Weights of a small transformer language model.
Architecture: rotary positions, untied embeddings.
Training: a variant of SOAP for these matrices, 93M tokens, 5706 steps.
Each number is 500 + 25 x the weight over its row's rms, rounded and kept within 0 to 999. Layers, rows and columns count from 0. Numbers have three digits each. The size before them is the row's rms in percent of the matrix's.

# up: layer 5 MLP up, 256x128, rms 0.288, rows 88-187, columns 64-127
# down: layer 5 MLP down (transposed), 256x128, rms 0.311, rows 88-187, columns 64-127
up88 093:518469484467530508487478448492508487468510508520537467478524515464553468495500539494498514470470495493466489503513474470519503501485506516529488482471479516451519514497464452483531514511456504
down88 091:538510444501551543526472526545499503480496460485525503494501483490492508477535536487536512529473516532509526509475508513492500489473494572509476486490503458484455467524490502480466488538519514
up89 097:536500450476556460429474495549530482475462515476529500503508539470515497491460527485496515515494540494507495527516489484490540507488460495482559449475507470502484503483484518498533493491556500
down89 095:496508532440546496536528514466489497527501502517493490507508475470499454530514553473518498550479475537505480469506497509498479516529529535505490547497510487508477508450479477507514447497486480
up90 093:483559538472512497502479483497522499501543450475499528487486457474501476515524458539526532448500512498498475495510478538491473498511527528502505507528497519540519477529466497532489513491498470
down90 094:510497510468551468554455481495492537509522499517542487496504501507494513516453486538444476512517512471523476467462518525509501463513532503510495505497478525463523466485465531482548508549536496
up91 091:488458454510476491501506464512520467476471536486522489473463504490510531487501500509495512576486502532495504497504482489466514480482471474549468502522514515490431531484489488512543500541498506
down91 092:523498524512536478502489556497494522517541506494549492517494425469489493524532477484498482527495497493481509494490507497459469495466498486524510464511521480483530526501452564464485470493492524
up92 100:468532525501516513477543478484500484487509484443460518452500527493470511519450472521530476496458485471464506511504491490493452485504525463493511542530485442526510529514481516486558533523516553
down92 103:469510506527517513449443513547545464520482514525496490469496495440501489522508496500484518446478473489504540495473509518520446483520529490501482502554469511497547491536516485514505546510529476
up93 095:501465458490471461487503467472493485534527543495446469487488456488458527530475469491575481479483483512480498538523511529516485462492487503535512523533464518500535481526488551513513516469487511
down93 108:512483519513547527495479486531450516495516467476503536522556529490465539486489472485459528544480550523550511489534452518489503478502451524480517495503537492507489539521500436492460426524513488
up94 102:514499490464510471524475471451490482508493496476496451546518476485510472544465492508526525482505503518515468519491498494524502480571478506466507497496504512452498471521516525489501506534472475
down94 087:528485507474530483544527530464460521483447522515495539524521488509501519508520495548467539488495474501470479490487522504524534497486512534470469503533514507449469490454545503496507508479525505
up95 097:456479452508553535485516478479463487512509525488478456530537484511452504501543490496479462511520521497518481547495547537447535480520523489533505508545492540493532501524492518503503504488519522
down95 107:495523461473509520496515491477515477490506482498556480557499505530502474500447510479483535530436513505480485463490445544482504485457491494507543493486479498505526522507525509470495505510541531
up96 105:471531472540481459511487485496533479494461528484490465460496491486553532537482476517465567521525488489515518471520446513514449506493483541499482502514525512544516528499515493491509505476489514
down96 102:498485477512482505485482508495498478473483518489494528473527515537514491510561513540533482488526524488484493502457504480513496503506496486504476531532525467547542505514519485505515549469505520
up97 098:524518506522481502536492495516549477475517477484502505488526551448541539495456482518494485503461511515521548536499502505506450543480523535512495488537526478508507527497496523514510479509559532
down97 093:509477515493455510513522498552455509506476515515495501475480495477528502504539512481524500460511482461500497519467543506514485477524431460453494491518492531507533516511532484448528470526458524
up98 103:496459452469497495495482437494500476503480510491511505448464512499506503506516526549527537498526535452546503555503468481515515492521545512493509495484535521490530493499505469510477517483481533
down98 093:538561490462556470540506530522473499499533457483505478501498535534518475457515502474528518493549510487457499436498535492468533507472511513479474450514485479492480495462460495483491436464522504
up99 106:482514503493488481541472471533515500468441498510515500526501537502507482490544478506518550532496488517485480513519496532481516525493516523556531488532468510470511498525492562480532496514515521
down99 094:501504520480500461535504464529533526503490534483495543552470493472463508519450492501482496456503513517544481503461499473501489541492488492472454484489448536460532519535503503468504485547472484
up100 099:476426510507465509512534510505533489544480516471500508512503502460492487518503469506547508501493497513500504518503480553460505479488505480507519498506501487467475480473490563444555497486453518
down100 096:505529541470504476482519475521506573490465517508487523470559490496508502520513462471510548530545525500443448466482472509498461447462519520458472514540505520479480529477504491518497478491479495
up101 098:491460513475487504515505492498511491474468538496508469481526524539530500470470527475455464506515498507518489468508499493448500464490481524477514508479465493496478551509490503453518490503483472
down101 088:480505505497532507497488516493447511471524497444473496482537476493529502497489540493483531494514457532500513452500522504525501563495523474473496487513515509500504493508481502488502428513501471
up102 105:507540488511475523507519484544531519474494498538510461522416454477474551510446503529486464458474535505478478479467485449509490495532498536515501504498499483496489497536508533497515541528501490
down102 113:516518501558514506525510510514524527498498467530507502469488474515505503474467449493448478502467499515531499503505497549532506495463507484480493479497532464547523485530487515518468492506500487
up103 102:453465505530512507499538483497496491501480498566511517481495516490467550459460507477463530543521514520480489474451553545488484497543489522473471506480502518538476464508494495528511544491545503
down103 102:531545509491432501451506510474500523461509521502509535473486511496527480541470531508523500459562476500471478483481520517519482567475473505460478523519523464523508502512491500499505526491520476
up104 102:473486479535497510520471456485473483511468513552527496464496526464458498481494487531501526511463507496494524514538518518525509483511486548501574476498500519458506484489471543505490507503511464
down104 102:462490467515517502518492460461505493499524511495506526511501448507507491513499456505523513528533464501484496533518541513543494502489534539457499514506477514531505534504491511523503543528495526
up105 099:523501455459512489498468453498529519467521515457524479482520503503537475519524509505511510490477526495481478514530540464508494551515481516477507473505500488499464505502476492488479487506488455
down105 098:512492546490485506499486457491520498518477519512500502494538522521527478543548477531475495523487524524499512500517483517483443518505499482483547526486493524508507506468464495469456503492522529
up106 099:485456445514528500509521490470496466496500455514546435530498506500486492505532527495482516482508528475487491499541504512486472482451509508539499500531500501549461524462509503498517518465489484
down106 104:521487495479508492528522487487494534495481479506463498480494504492493506513488509486449533530530466459488450527510533538485481482505541521487492469473493487564504481470507548520556469504476477
up107 097:441514501483497460510523526467516486474460445522511479506517501551481467513478496528493521520487515516531529510467499516500515457502510475491511494515461531521523510491552532447502498500511443
down107 097:490492456474493514490497497445486476505506516509494481551470470514521502509507480527472481541489496492496499518498468539542482503523471511521512516500484471494471503529488476480479486511496453
up108 095:500515506487512513495504509505506502477508513495475451475575488529465461431507515499553454491508553551491496520493498497500493488486541515512548526488520517477510492458495499489540506529497462
down108 091:467529467508490540482520496498462490513489491523523477491495473457518534537515436527445489504479500508489478443516507498547529439520517445492499476511495507514542535504515490543490461505495515
up109 097:506481499481508488515517478496500524498535485453468513532494505495454534471463527507501535536524456507514481530509502528500480511490482515502488506520515504464509528499484511526503533506496452
down109 100:502479517521527520525519524488505503505495519483478530526471465463486537477464527486449508499479462504475507516505509530533508512520517497484489480485504536533444455503513512443482484491517496
up110 106:471514516462466487516536492547552507482455506474476486447490498532543519484509480500514509540499495528474518503548472501485475504460519472548521484496503488508518500515514508451491525470531516
down110 105:516488518512467484467501447463536509471505493482511519498517517507525488471521456542491458500475534478566520549511528479481537483501504509520450497485477497455486437544493451487513529488535517
up111 109:531531511494488504487495507507518472518486509513523498498520518431501534507512486553457519487467490500524535497519535501485495512509522544509501526533523478534496485504469567466517460498509500
down111 113:486521531486418539480497476545507529518524512500493444525513529519505468522449477487499517524512500454509518485535493497475506502495490518504499471498502503513513464508515454501509545486504494
up112 103:480480507507471497479469524499515510512514513471502506571505527518515520507523494509512515503526516552484483502467490507530495508546553473554488523465523479512532480481517517483489488521535518
down112 104:519484506498434500491519454521514477496489492504514482501461523495475500515473497503507434507490539474506460542558506518529455512509501478515493483525515526514518555516538512485536498509479477
up113 094:467497499505507525487530479530531523445477498515521491514514521467470489492500513470535491508479499525529524515501426507522507505490493497499544458489537470504512464544458494492537479498534518
down113 084:544518514495575497485466505475527511496477460446533568504542494494503520505565504503527483509509466503497508521510513485489514484497458488506500497489466494535484529493444509472498480473510450
up114 097:452525556534489474500472473501497472523559516537519548490515490523438505509500475499471496502522519470502492516509468522513496475461479462498552544494453510522509504528487454444503482490496459
down114 095:494474516513505519484474478478538489492495523544554543500528455507497481501482513528494481472482496495501507445500467487492462456473505518494501525523528463538538485520528505479528502467491518
up115 101:461494568488481496521479512572490514549483516525472509512482476518493507529450482491493564479511510526461545533465505517483500528517510503544488486468518497481481538513514487518504471481489450
down115 100:494498500505493557475510524506520475511478506508485534450472491506484492476498521489453527506484440512456555516504526534533469493517489491474536464532479520501569477495537512488484499489533514
up116 102:454495495467520512478523455490510514493465499516539503517493534446484515539491534456478525491513469529554562475498510460530513512520479537515491519451523476450531501537494540543496471502522497
down116 093:539478522506527520513477445496551523532498479514527528520469537511510508485489515536539476484507514505480514486497480518492502532503489512524521502523525527567454544504489495474550506544529521
up117 095:449496485500458508498502531534475476517469525536480485476507495509481494547500531502474539482520530512485514464506527490499460491446486515528486505449497459529529465548504505550503457526491487
down117 094:435509482535492447515509503527535504483498501500503464496513503490516520487558505496480488504483517487490448486575504489486500542495510497498461512490509526468457490504495499506505445539509480
up118 102:476454482486479498483510457521502473526508467519459439540517512495507533510471503493506497459513500523527514500407516497494485481490464485537508486511508524492503493520537486472519525507508514
down118 097:519512527496518456520531480517475542495516514498531521505494492509510493486462507481466497539488544518451474480483492495462484486539561555508474515489515496504503543485444460498478445453489512
up119 093:471520504504537516499505473508493492510463500510510526482490497474420503475531452513483502459518509473485524499505530505472485529498519512536498494468473534545480483553504468508527499562519502
down119 107:519485516545497511488438534496509517517489495486470535505533479485501453467507489527504521516470502514496547522545516493531481524511487448493474495506495497548516507517496479503502488501476464
up120 104:491468495480495483566524520488548484507512485534503484537509471528533469498508516531549532478511527460472479487530474495538508475494529470502482479493512506508479491492525509514470531502489540
down120 111:557491508512476501503493490488513515483486477523500521492467458508507462515491482492496501511509507531523495485532472532504496532531484461524518483448489488454481488465477448510505500504521438
up121 092:511467518527498510498501481493490470481496459484472483511517507498517450495526462438494497470497486500510512518505487512465510500458526461491569472472486527506479491488488570504485487526543453
down121 082:460471489518541537492500532505541518499546508511465502521489460438470525493510496518476547472509524481509495488505519513507495529490495515528515447508523471525476519496520488516451523475525508
up122 107:525526517517512485505519502523491486479487500547476511498491503536488491536504520502533520501530504545496501499495460498502559523495516448538520472530471540480517496514499528523520526511472524
down122 102:468503488487531535446499503505525473497480487453480504532468462495542532531487523456517483537499440499507497520489514494519514490491531489528493521492512520488460478503494485510510478484493513
up123 103:457477498503501578455515507526520487466504499488489496481531484493510499519472489493513439467502491519531535515530445484477504512460528448511551478520499482493494488508544492482465502549504465
down123 098:489464556523502489494508530522463468473470491511462523473460517502514514471538515493511525499502503550493506534478511542461469517564516449511507497509461512500513500529525467503478471472512496
up124 103:461479493494506539493525568513500489507456516540517477518509528494508547541481498545491518538500500511509499534499493545504504494484521532502556535497451530503488485527490485485486528500554486
down124 093:507490497490497515512549505502515474496495528500457481484553496496471474469516516531531518499519506509503516505533520519461481520532495541517518517501482489495541484531511500493472584491531472
up125 104:491484460464524480493504494490481526484500523517516479484477509515490492507460464494465486518494500502523522551477468495452546513502511486530507488538486527516474519496448478559539506505525474
down125 101:480476487478469480454520504488457529511459536533502489500513453508498472531516488524505492495488524526483497478434466487462523530456482467484499527512515466482516521538497483490475506480455506
up126 095:538522539499478517528491525538499458492509526506527478510512506509463556478527491469528516501497467514507512475523478474483486496490534509510516520530500495540513522498508473506483469499528509
down126 090:505476500544485524467489475445497462488470535492520497479445512505456496480543469506490458490468511511494490523514478502547516488503508473520503530528505486558530492522508432487460485509517499
up127 098:504524468492503536477492465504478499484487529503450524498472497511415466495516475527516493523491426510557521520449484479440496491496499509490494492530487505507542457512545507513462490508501501
down127 109:495502492533455466506500509510487537524522499495550455530469490508471481541509460506486488504493462490512512549509467520485494475500471497498455470452503517470529526507563475473480583502499477
up128 100:515475469517490485516506466508582477524468502474520477503491497546487539548527477546493481485489527522485475497468510480479511473537447469494508490458462492523497525487499467517515497498524481
down128 097:481516532530486542512471518461541498519542488484535505517518535474496490498511496489528496485483490499553529446490526474520537546506492503491462522475524516486471526470447505469511514516492491
up129 112:533481496556495478494508488484481521507490507521507513476489484464471495481490464509505519490493516523529537538448480457548512486513468510512512505529501486451495482514477520499560513515532483
down129 100:531457563506500530482516498532510502523519493542493495487531524527499502474518512495532488499498501487499562499457508457486514522493503449534494489483474508443519479469505466504519498521513486
up130 089:486461552438501500502497479492482541470490491562486503538521494471501522507475517467515507492517531552479486505473534495511505495529493472492477534479455545460516501538481453521494515483546534
down130 099:481541480491564512515494480514455489473525501520450471507500463529490502509475475490466511484565509461504445502495500490512523514472513470496459509525498494525515500455507458519532539505451526
up131 099:468514500483517487560532510515490521527530506468502465473488483497527514530496484497531495493479494467516503483482458533501505532446494510517501467520459500481535446481451494464482497544488478
down131 084:505520495503531479500479481501475497463475509464499481496500490520496515495490544459535517511518474517483459446502542493471556530504500508444455468485504554501480467507441543517527455555509500
up132 104:557497489488493489498471461523494486503462500489528450473475508489499499509500506528472533476423453514502473479478509450470468478442531506493467481515496506463538460491508491484467499494466474
down132 091:475472525450480489495501497498487540497510509492487471531505485504529494450498502523509489492495507534424513492511456495519485563525494486510509466522529510485520470486486524505536420510518483
up133 114:523496544454496516515485490495502491454463491505501518483508487514456499503454451474476546506511521481492521518512485492486501486480525509557472537485475476552528551468484493510504485502477490
down133 112:540511451478492507525480507471506476494529544493500535487509514526508485554495451546463445488514506484485458512533471549499502515498506454532525534497501494517493530495467538505476529503497499
up134 101:515552508508534546553515516500511456509485540510522494476541493458473486513512467455520543483493512525493492563504516499522583498470495504498500459497485507488519525525528483495476494526493461
down134 104:509455503517493483490524466461518526505497494498509480484471515528541501494488508516521468500482480513493449450501538533521538511551496448520536510511524522454502511527482461506498518493487482
up135 111:509501477508511463525526501526495474512498484534475472490504446503492483498462466516567525503522556505502474496507468532471488512519499491503483490501459475489494510506457494507505474504508543
down135 116:537513526543495495538506477537487553494481464504497492519491480514477518452504520489523478502509536477428484481503516507537488477442481513453516504535521506479511494459483517493535522515472489
up136 094:443485523529475475513492492478497505520492509476456466468533482498525487503511492515502525532481486554521496525516489494501504481521543518483498504458502508553499511514456482503482442524546469
down136 085:530510508511503513509459512494496555452507510492526511494496457518472498473452496503505451465506492467461473474537517478501512476479437488441540495517507476517520527468466510487482483484513493
up137 110:499529494488511507497485525541568472504458487546563484505486474489477503486514451470530554506519478504520484524473523411492493522499531515517507481546477508508506486505523471481483481494488459
down137 107:469544528498481485500516483476526512509472483528548500537474520508544466497540531461453491565494513501532489529498513500516458485491513514507504475515499502541519534502534508482481493522538513
up138 112:500495527494480499463539511484477531518454485478523480471495508490465550507524511478512505479556530508474524532526467536505481488493480448475528511497506535524555471489473491523528528488514478
down138 106:486486479512468536509543456506484529491495495506471526465536533521453514517473491481487500469497517479493499518517490531509491544477509479519489504508551473505466515508529504503528526472518495
up139 093:462516486491499533508475518460518465440515533501495508509486504519488487538502475514529504450473509536521489470558519510477459528530511489470492501478477502494494470519524514485535502513503540
down139 107:525540536492493533514510466495498506508520555447467509484479501534504515500556484477528489471512500513523474482530497495496479503491505502511497489491487507486451447499507540462478460514491522
up140 094:507458513493520529470510486540488486532536502527496517529480517552479517527517479556490482530514505473470510487507515461490482501509552496505494479457532498547492504512533494475497507502517493
down140 110:475487488518536468478518530493488491463526513439485495457513479483549523462516482506496445479524523471533477464510480510469504515492481462479513490490507511539495477488463475531425485476510497
up141 098:497513511509503490528482505493496539482500471505499496508521455520496483501523474530506519464498526492456498506510535514493527552494521523466461514489491498520497477475546516487508553514516501
down141 097:474506496472513501474483549483530517482525531477512500547510485528527504529452470540536524494490501510503503504476491522531504511492481507513493498492467491466474502531484519500512468496512501
up142 092:474493467490442513518522525582539477484476511482504508466482503495474510521505477525501533483516539569493460523436493508529502475502494468501505467526492478507525531518475528510502506506519470
down142 086:518445463531511523513536517528494471504472498477494468534496488541461545476491485517539520497527516521512497516558488536516496433509523489485447530502451489477514509504481457538499478501495504
up143 107:471469530471486496481504469485486534480503519489522503479488506505501511476536478514536485452530477512526514472489502516502478498469513528507485476511478466579470533499471500525490486502494477
down143 110:472524505457505519503507511475487486508536427490490476518453508509518524486467504534516487461508476519512509479545506522496514500513481489555536530512521469533475526531487529518501483461506500
up144 092:509469522465464507498536496545473525488506521509494463524510487481484544533508520485515496448481488528490493513504542476513545467543533536557522489473465509518488501515456493500499512482496515
down144 099:524508528463510523474547464453556558502480496511548536496478487468527512521521505487446504500477471491527437485496473544516481478478523482524486495503508511484524491524484488493517465488496513
up145 095:494534498496498463550488522490489493489499499516499473486509512490481454572463502519499502500519467496538496554495496488501540503510488508533473488509522490525525512488507518487524454551520542
down145 098:506502515541515520504491481471493509527516484515497498457471529543500509486480524466511497456509525514525529537477493503500542518483545455479510503518480502531459538481498499562506482459548544
up146 097:483470473457508490530529474473515481525512527522507530509522501497483500474502442481533524540482503502477553526485472498495518512496480519522527483494493474563507503506549490572509509498511504
down146 094:554502510527510545474513499479500519511497525487494476510508548481519496515508474490464430500474499476491443498488468509505528476495496502501518526529471500472487515501502471486449475488508536
up147 099:491480519434498449499475529494489507505515497470474528494508512532485491537474478523486537469475549487513508505518544514478505497493525506517450488463493465515510537542511486522530493538508487
down147 099:525489487499550506498452510435475492529503485481502522491511515513500465490510480538485467514545509485494503505467529513517513486555517510535492525529495474531472467518536486501461584541520511
up148 100:480522487494510466511490481529505513439511494520508492543503468492490493501566450508525480523515503509455481539545470504500540477480528478549519484501470525496487473507502492534495520501523515
down148 100:492521514538519527463455502515513445488487475510520512503499486539526509513521536492471508528530479520480492509466491467536496462497500552509460498530492521492541522488517507498454437509510431
up149 090:463544522518488431520510528500455505531528548487495482483524509503546507507446478475475526485496517500497465548514513465471516489457498492505477478499492503529500525509510521521525512518523498
down149 088:487501522558521516511436456521506471502503480522489504516498492490506459495454509512474510465497449476498491491497489480473514547489490496496485482537491465527505484492454502502493473490500461
up150 113:548436490483498499500523486490464532531468495495514489536543549484494530467452475499501480478476469497508535492512493493507472484486486484514532557482486495466532533478486546496505517505497492
down150 114:541476469510523520495495511518492483486529495496497487448491491518477524508520507483493469466472464465505526496494492524517504451452489513522469489493490454524507515504442551526538565498527469
up151 105:518517545474492469500507482494508482502485488472519488547504506506516485490473460448509478467482515465493496560486529523525486478484477495526455481514521484495532502488547498495524519553466521
down151 104:507497465531555516456518520487509456494466492531515464501473438493489514494495528485477504522533516534511487505527490503502533480480464502475491524512501501512518511500533518494490446527520501
up152 100:508463496474489488492514466499475498478523471467493518514555528531495539485442520517463465524550486474529525485491501516523474507472504491499511523540499532488445494516530495520476530495475464
down152 094:518511482489511497487482567539500514493562504464533484550517522479513561515481505532545458540529494458528478487476506502498481516460505486478483519506464544491438506512505449466460505512502494
up153 105:480529555452482478518491486529516471523519508506540463515487531484499533522476511470508515526480518509455516511529464503472493461464474499505494487556483553523464502472473494517498500514549494
down153 090:496517531507512443492474502468513515516521542553559524515436462491505508507495465476472487478512501492552497530497543460518543441476513501446478486464457484477532518479504481535502516514490506
up154 102:533434521484458498506524478511522500518477505510518484521491499497488489538485501489484480455528515498477512513492512498505454497519517500501479508465543539512567506507551446512521494507502509
down154 093:520515533536449513446504494501541506504502517502506504532500475480503466517495504503505467490497466501484493487520479470533484534462497478497504554512488482489503513531534492458505525530517521
up155 112:457501506508445485522496504481546464489515505466483487511497444486499483519529491466540509437501512478529554512445474468529464530488541465540529493479528528503479516482474571477525506535486517
down155 099:488486502542470489530482485495451509488520491497516548521531452504487536469531513502492467503480511467514513496503537437513517521502487491455492505485468511481482461496456549545500468516517485
up156 094:518521509505469516544519431527486492483528482513476552487516486478489500499437457554550494447491456483533514488460491551498502522495504496513533456453454498526478474530505451518503509476472506
down156 096:550497477523496525501511482509476538465473498502515526473466479513505546528501503482488514512512506478471498491521490536483515499413494533500494541473522474508474537496509490508514547510522517
up157 103:540501476537472475486458497489537482499502504474482505510501524535513520496485496536481522491435484461489497521531476520504462497481476467490507490547495541543494456516525521510523488511540515
down157 114:535520480444503469489475479520515516519490523515482489528489514471518496519494513489466484551541494544467484478498491510514486519472525504529520486492438512490507515522497523498530457464523482
up158 102:451467517512472523464489533538521517521523479464504484517523551516478485505513519492550484513491486527515498487494490543472482531460508465508497513490520571523480459500498491503519515483505518
down158 116:485481479488474502515499521477509460486511481516491570493463480547493507533557504504506487479512489508470526513457506499527543538493526482555539468492513523488516491527510487495494499500498524
up159 097:520512511482495518497482541473495499518469498546481456527500476509455520526514524496510493520490520510476534524518499468488552510510521522492478486523442512464545502495476524500536535514518523
down159 096:521513532462489514507528457494481549525506506509457498492517521492472504458485490465487533557505500509416509515485506483520488489504498544455518517532441479494437539488454473509491495461483514
up160 090:497490486476518476476490469500498496484493527518523510517481499524559498474486490526478465482496534496477484485508510501474500485495481478519534499501510497521491477504499556561527524505515471
down160 097:448527466516443549516485491534495505505488523506493478466485539459507551506487474518471469493531504515513464500500517489474454467515466494511489522498513503532494506513505485465501538527455505
up161 101:471438475455506522489504477465480480474515517498536509534505500503471548507475522532477500539521502493484509485489524497494520499492523508516498478490485545502525501536523503476520500462465467
down161 096:469502504477470490495546514492493540483506445508490538517495524560482477491522444539521516427502525495501495545488558532507501516509489460479485486480444495477533467475533529496534516486484492
up162 090:544477534518501468548511504500474505515546474534516504518470470528525542520497515553480521532470506537512498490499497473479508483507511512504477474505479475521488478542504520478492560480477458
down162 103:555546514489498519524504443503507501483483497488505518488518506512497477482488510488530469518557497498510481489512536519507525504492483486547500525468464494475508507478480482487483547528511459
up163 105:516484473520523490518478499502472487507463527500530503476483518529452506540469531518517505526528555556490503533479526462467500471508547509521477496501506502525496473513512528508542489516496495
down163 106:516539514440496495490488445473462501491472505509498537494502513458473496499500512495525484526534471456540478499470535484492542439512524487539449473485501481474470495508453511476513507501482477
up164 093:526498517497515492540489497528527496511506477500503559502535532467471471488487504478497499461518474504568526568502505460496477479441502464549478547486509553494494521488516485538483506511481531
down164 099:533489483522472506453468497478530531504516509510542461477528500517487500490513512542484526500507539501503542469497511472554502515483514487468496519511511528500566516471504498488508515475505489
up165 096:527466497505488503497528499495497487509513494512513505523530511492552471547482498538459492511508460500517525508526484503530488537513492558505469515468515515480483544515511476515537516502502465
down165 105:532477521508510506492508498474527495487468490477473508549512504548523499485526514496507481555449502487529520521480497490514531523470483526553476498508476497439445519513490472489548497503532468
up166 102:503466498530478503499510501475502537505483490518482495482559542499505475494484540504491450487498482522499506504496515478494499458487493514452471536495447475485545492521511514493504528538531496
down166 105:505523509507510507470517479498536512516526515510513501517553484487479523472483482485467463475530469499529496498551502478507468458533502491561468475493489494512501526502494532476522516491515538
up167 106:505513519529489474499480461523503538502541504500534466572526465527502556564468501540512544524534496518444521502483515493472483556477518504477499519471528534518471508479512509493502482504508497
down167 094:491505474513456493486480473531545494508474472503504487490490520504469467473505541449539506479508459520515534538526544490518519533479509515472472523468461521511495555525473524497531474520461474
up168 101:501444509509501496501452452525484530503494535513473517482491508497509484517493493491468460499502479541477527505494521472517520490508478496490486529503505521475470482494550503500530520533492524
down168 097:506497454495480487459481513506493470521494487456497512481477465475453514476500472501521507518495490455530481472477526482463528476533498505498505470459519531449497456486468540481537514504496567
up169 096:522568505494485492534501481535508525499504511484519442490485478482465491492505462501503459535535533516473521513467483492463526499515493492520481518531504489454520532555472508469478519470452496
down169 092:473507493513524480482517466476481493536496546512517470536471473504512457498473521523472465530493444504508508502542508484504524479466505477462460501507481520517475504496458522527468493560464477
up170 101:498495506526467456472509520460523498497485526496504521523514511512520471479504508509481568474487521476430529506522523491478483500499490456536540489494502531501515524508471474490451509497511530
down170 100:500514500502520505510467462509540483456494475526496495458505536500514503493477518449510499545508471458489504535487537482501512531492507479471537504533442498509502541494507476483509521509488500
up171 090:533499510538440510498478483523484487480515484536495501532534547522482491487530536484496510492449504509498484485482477492444487495467520543507502489496499492483512502517516499479520493560536474
down171 096:536457530463503534515465451522500468543535498498462513475460498494500484462519550513478482449491513505462505484497486531498501504515529486469535484485507523468507509550510541487516467506484488
up172 083:521497472484492452505492521497510473511539489496477478503503527467514475502456513544512486487509468507526506513487462490549500526535486501478497509552524482495567498499497533512555465534511527
down172 077:466512504494521473493498475513503531519512530491481525529421493517473509535463501436473492489510478475525495484469536512452525512483541550454495510483508509516526507515531468497498440461504520
up173 094:476480527454525503466539487490527514474471514470501480514456481488509492507516495526466519527491523507510492488486501486528407510468522528497511500501466454524507530505496502513507509514511486
down173 097:496489501446507488460466497505513499492492517477462502498496476503521491528508513559506516513504473505493451484512523523494480560495498539484530516506519508477503491553527511478472480473493508
up174 105:517468462504490531535499496510518484497502463514496484513510515527439550509443517490540503487514489459480506519552483534495534473491510458515516461520525462499487487510525456484480490507523515
down174 108:504465451493501506548524501539489506517491491497475512464532497529444494488486488487478464502481504518482491524460527507505506460551507471499523472505503550480516523471527472481489500527511476
up175 093:524521507520506528532480456506481484495510472507499500564489496514481511483513453502475514476483515475493490452511446501468477489537544504537547453513504480454534481490458536516468504513523507
down175 102:490476506483518522534493464475509541502499502513501475480466520492503521489526504447529483493449526463509477459510521504498490489488524493462501545471500484492467543502491514511522489512514506
up176 099:499493478476483461482526503501529500507476534495512482492506503502490482534535487509471516489484460438514496522518536516436514514499457554507517478497477455490448493505507452548483515505465497
down176 097:472519509471511501496510538530471501462471482520548453465533526505493507536528514492483508507469475497500445458515525504525521512488484536494468509494510517457473485493499521533498488488498477
up177 094:480556454507538470542543504507451503539494474496480489479518504501480542502507548429491497502534542519538520537496479518499476508468519494505520496495463533449507484506517511495491540525486476
down177 084:510474506479484525474509546470516484470501462523528496548488502495537453473539503509523470546503475504449490511503472483512551495522478456507496505469522486495501490506475495511475496478467501
up178 092:500484496505508487518488514535515539511474478490501460461481501494506517469521484496498490444506488569541532537487512477534501488510522524512519480497511490514518524546517493517504508503498450
down178 094:527474478506497492476510529508533503526491475498502515474470433496537518474511545508495501513483484512479506508526512541503504541492504501490467507476514541523516562481480495516536453508505476
up179 094:488490477539495488507463458463477484500505524532489485482476489526488486532477548561511555474530476515481529471520536562505525530523518513482494496487508503538451452482507530530498489535484467
down179 106:547498504494514467481477498502508479524536520446556493534473477517528485498511475501503551482530476491491486500486529548499544492555465499499497494491518502497462484512478513493430489478493521
up180 097:537500505528517469535538428503487479526522501473487498558514501479486504480519516480488476495491488466546497470517525530484499491521515492517468466499489525491466513533522494512546526477482522
down180 090:498533504494504459525529521521477465498473486521530460502494488469516543482491482526488485484478492497466485463521489515446509462461485509495465497536562520521499535548501496497526440478478495
up181 106:509482505490495498527468542487448490467482519480499493471497536462496471490492510504498527470485481502473515528505504460489516497477505466498520499506522511498512495502502514469515486529450507
down181 097:568518531501513476540510502548515516523530523467513508494503480512503534482520521458482491537517460514467489496540532515494476536501525499508507475525508510558488498539502528486483412490495495
up182 106:473461503452462479491516474479529483502495514469497552488529488523484527517491512516480495509501499481524509510472493528542544497502484478501520466516513532484490450516484496485516555570494495
down182 109:540539488492497496556496497512521524486506532480478477520490496493527455504522528480496499450508527525497497462468482515476523475467503478502529515468492492522531507502505516469435510483524539
up183 099:464498525522495472551516465522498521474466536495486495507492475450454511521487518490500508530533529559511517507509441514482501479479522509500522487458490534495531512552507516499500484521500454
down183 128:513518533512520519556475467465500527465475485483503484475488452464505494515546531487513492512523486503517504502485497515491497509490509495488529482470492531474512474536492544469504467488513539
up184 102:462489499513491547524488475495571485518489523505494457531520522492507506505487484521492529503479552501476492521490518490494511546481510478522489523522520532546448497536470505484485507508505498
down184 099:494504484489503480479531524499491522470490493523494549486486415486531482475509469536480525478491465492517484530459474482510507530486477531472503494526490514486474541490484526466496492505493494
up185 097:499480544474482516520490481491530485473524527528529479513549475511484487455472533527500520504489570450525512442509487538498473506514519482508508499474503498523533468508447534488521500511553492
down185 092:505470483500514547501483491457509465470513518510531525505489488524566491497490484557541511526506519448485470463491484516519502509462489512496528499511500508508497516466455482474521477480509561
up186 098:541515509510538491516517481533542520502462510495519433483529474509517483498487504517426464453480499509492532495504509521493527472471499525488494468475512495528508479471515501531493520502492562
down186 093:506464502433549492498512482526527475507499489527475520482531505521495485496554481544495518491504498492520446485463505509532539494527490492446506471463475541458528497532485514485477497522495502
up187 103:517451501528488500545523493569499501549502448498481487509502500512468489507466538556478502468492481484500489494514510488490512535499534494510495511526502534492513522469465543466492491505451553
down187 111:533508506501481550513511522493493500534494523489513498516524490486460489539502495527517512470446493486500498487519473460569476496496457504479487486490484527448489484512498503539480556501522477